config.yaml
n_layer: 12
n_kv_head: 3
d_mlp: 768
norm: "layernorm"
positions: "learned"
tie_embeddings: true
init_std_up: 0.0715
weight_decay: 0.0
lr_head: 0.00649
decay_shape: "linear"
final_lr_fraction: 0.0
dataset: "wikipedia_en"
Each number is 128 + 32 x the weight over its row's rms, rounded and kept within 0 to 255. Layers, rows and columns count from 0. Numbers have three digits each. The size before them is the row's rms in percent of the matrix's.

# layer 3 MLP up, 768x192, rms 0.0715, rows 747-767, columns 128-191
094:113105115155129088106162150146123107145112142138087131126113097118164166059122133126122077174119105187184111160132116156098107151114129151151183090075139090206130165128135166140123083109085145
105:090156148129110093137137198082112101128154130081090138158172093154150106066108150123138111103101135182126220185140181183163156141174105145173119142154190124134135072133114147113108169195101113
090:153096096128096086153152130092111030114122134075113105129162167109134146083121130127114117131113036081214124128105159130132172186100103194169201153121148139077108125045155126153104086168136178
100:146080181155137144147107114179108177207068101172133137134154121167188148105113066133156065106088072142169126177142126149169111109152135082185119113072110174131144128171159073162110111170121100
097:042134123128109154097133117140160059153169112115144138163109125176098153076130081108144155176132117146052073119109080098046139139119089111170140130115149149151089183149147124134149121174165147
104:150099162107129126139143082123175122139100132132132098100153117185163123121082182136109080183132139170202201129121099138107167095144138105151124167142177124049154164151095143105164132150125148
095:156078101134102136135132101059110105119094157162134177173167122101130173172131136069190194114156113132144125101150098147116122098131121108137107137100107083158113123170114186097138131081185095
107:125138141140127172134114097200130084122135076097123118126095111083104103142086136142133110079107056090162136159141100144118120186093096084139098134129143198161106077162168081054211103132147144
105:147175155105130141165141148122132083098169122108146103119114147084096131124157062190145149100111200113133113148155097181096093117158127231111126133114135094142089163084167150140098193138042122
093:142098185122144109115157090114124108147084132097163128138098175163122107160116138063117164132175139125191068203099117131123164116143124152133161137128110104108156061151112103169095104155179091
101:162091142132093129143136143131120105134094070174142178091129113087092106115091137130131119124143097129109111092113123162162189130165136102104083098115119132214126164092137134139109152143142156
111:080129102153153127074097151174132107102131145124123187104155141129117111159053135085127174146169195198072132149190132169110142120116110154122182201177067117066119133089163146079114134110111125
102:143108155120119150172147115111062125141120122160160138170059129082186114137133074052024147111118142116163156121120135209149113167116086139127152135123107143090118114133134171172095167139137190
097:127066097168113155129087194166145125119136115137137105141143145112112103139131155188103150088063134085129105161092179096093128094139129143105129127130115143138154119133111100114144176119116109
098:108181138132185117130060136119113082126158164159150140182094105174120130173088119136098092128143064158155172155114139110123102142103226062106098134155108129081175120112143177083114129115079085
116:117112148074140158125063162115123046087145165161084132147083167130189107094088135158123114111126114115184080094154111154139139147169099120074178102113147172122141227154113089122209192143130072
110:108124132099149148107117210144110079150172096103148108142101161131085140110163073113117187164140163105105146210110120082139149107190085104152131163109100147081143145115139124133169187106136133
092:110092172138169086149104164094136117107158165092084171135137118141091075144110120094088114101129082070158066176068175104118139168119152158091154129134127118114097110137164120150084078138143120
102:096089159166119123060078099137136150106096121088125143144137099139110128120175091114146070131117118092116120139114160137159155193139174139102193157083149103151087048105164105135194143157142122
096:100084124173132160099135136113145133117171085113136151167148130084178188113145136151127118182156136095153117156126111155099083158095157095092171129204063044105153147175140157124130145131103208
112:077092111139131180113090116113132076154117124159167119144173129179140146155127070195125172171137119084144116175139200102061106135114110096087162193136107179094176141168122132167139121120141194
# layer 3 MLP down (transposed), 768x192, rms 0.0716, rows 747-767, columns 128-191
104:111131143118171121182165121095121111110130204098129034112163160174120118078097125115139198102134121113075150161118124080163115167117132107132153129178156153130160143184124085151140164120115007
101:137124124129136145144124150150201145103191120130126093120075118153123127145120070130092124141115121108125136162077118114106187155137165123157110164118115104150133188191169147116047116167140158
104:176137141095081080151125147142110146110155086168119135131112050109133109199160164134082138103110044090138099171106137130094163151146159070119114099082096134153108101182122148146069131150112160
099:132189099153151084095098146216190092088129146093115126141125135075090124127172171182170194136108125147096174111107152098098094192171123146181098101167096109102090153154129158132109116100161096
095:137123120159089163104106120072173112096109108156218112119111107135121088101188116157144139144146168119115112176123131118201167164130156147109139076159130162112158080136156170140149156134117149
105:124141141150139121104116190125120133164149121114126122169186199160110140103169176117143151141080061128060152160145138069188101129164167128167125119100123163132149125109124125061179135082109123
101:174176110073142108125182148169121081111111103108076198101046100113143119118170089158163111112150079106083131181081079121132204136090073154164125131125093143175095103160109128122083168102143137
104:172105142113128148120127148128176117093166077103134098156105083113109097083073137129145161140114118088107154084097108126132099157177151108132133172133096160172139183109130126099044205181129108
104:105107169104096123128190143133167162159121117179187151084135129117156181162103152166090096149158128152161103185087156099153105136134151118088119147119083143135133197101144093185146122150128137
091:186163106077110101089121142093132165133133153146131138102166079028086108074149117120158129108106142167104144192081159120190185086200148092146116110069143108117158142093157120144135165115117132
095:093102104112134071209124165128088142121158137116134144105104123187221118117095125152046145141083122159100114073147170179111128111135108146132122222158100134059196170120122102063069117095113103
101:048130148187094177100156122137092119097131147178128108044122125140122096154137152135139144070158116149134143133167155139054100100068137126173100172129098115120101087105176144113150116143126136
094:090151100148126149156140126157088107090110152185102062110092201111058166122097155140136100111149161146134131156174097070150120168159133137142138180169095151122171110100048071089094202142137165
114:153144102055117125148083135149129214170127112139121131091175076142107118159138145104166082086090094147105109145156142158114141127151111101135129133129097137121174136165113106126087177139085174
100:071162149106139098140127116116101107042093120159127081130093108099169069087175166082090136088127123134149118068138103108110120103119118149160134163140107161144092140218165179136130125175142035
105:122072137123133113131150148153148088126169081083147107122140116138163128078124109139134148187048118125150100105159109114133190156161155138092136152123150097147163092113118123109136159069125129
104:119107087102106109139130185099145121172168168109130072143118148071074152149034122099126098141145113141154148145048068129157111087110127118137139123137081126090091090063085140137128098068115121
099:105082142206095144094107151118142150111177137128130116157156139170052188113153093127166134126107075185109135144179110128150137087145171142142084083117153120161104097114110167097111124085166133
105:178083167145132122114138099142116122162084096078177189156138115138155099025157140190203132167162170110119070168135127142105129122088127180109130140086133109131129125144112126131102152148142138
102:119160101110137116121106128061147102144119147169129103154110122120151113159138165151113045162144160134112126129136122112147142104184140122104164124124097152094132195093143179120104145150186177
109:108141067057120173148131118152166119138177163053084143112130164073096136094127132116175080162122175181092156087132148194121160128155185071085167115179158059149100144083141100113118115087098038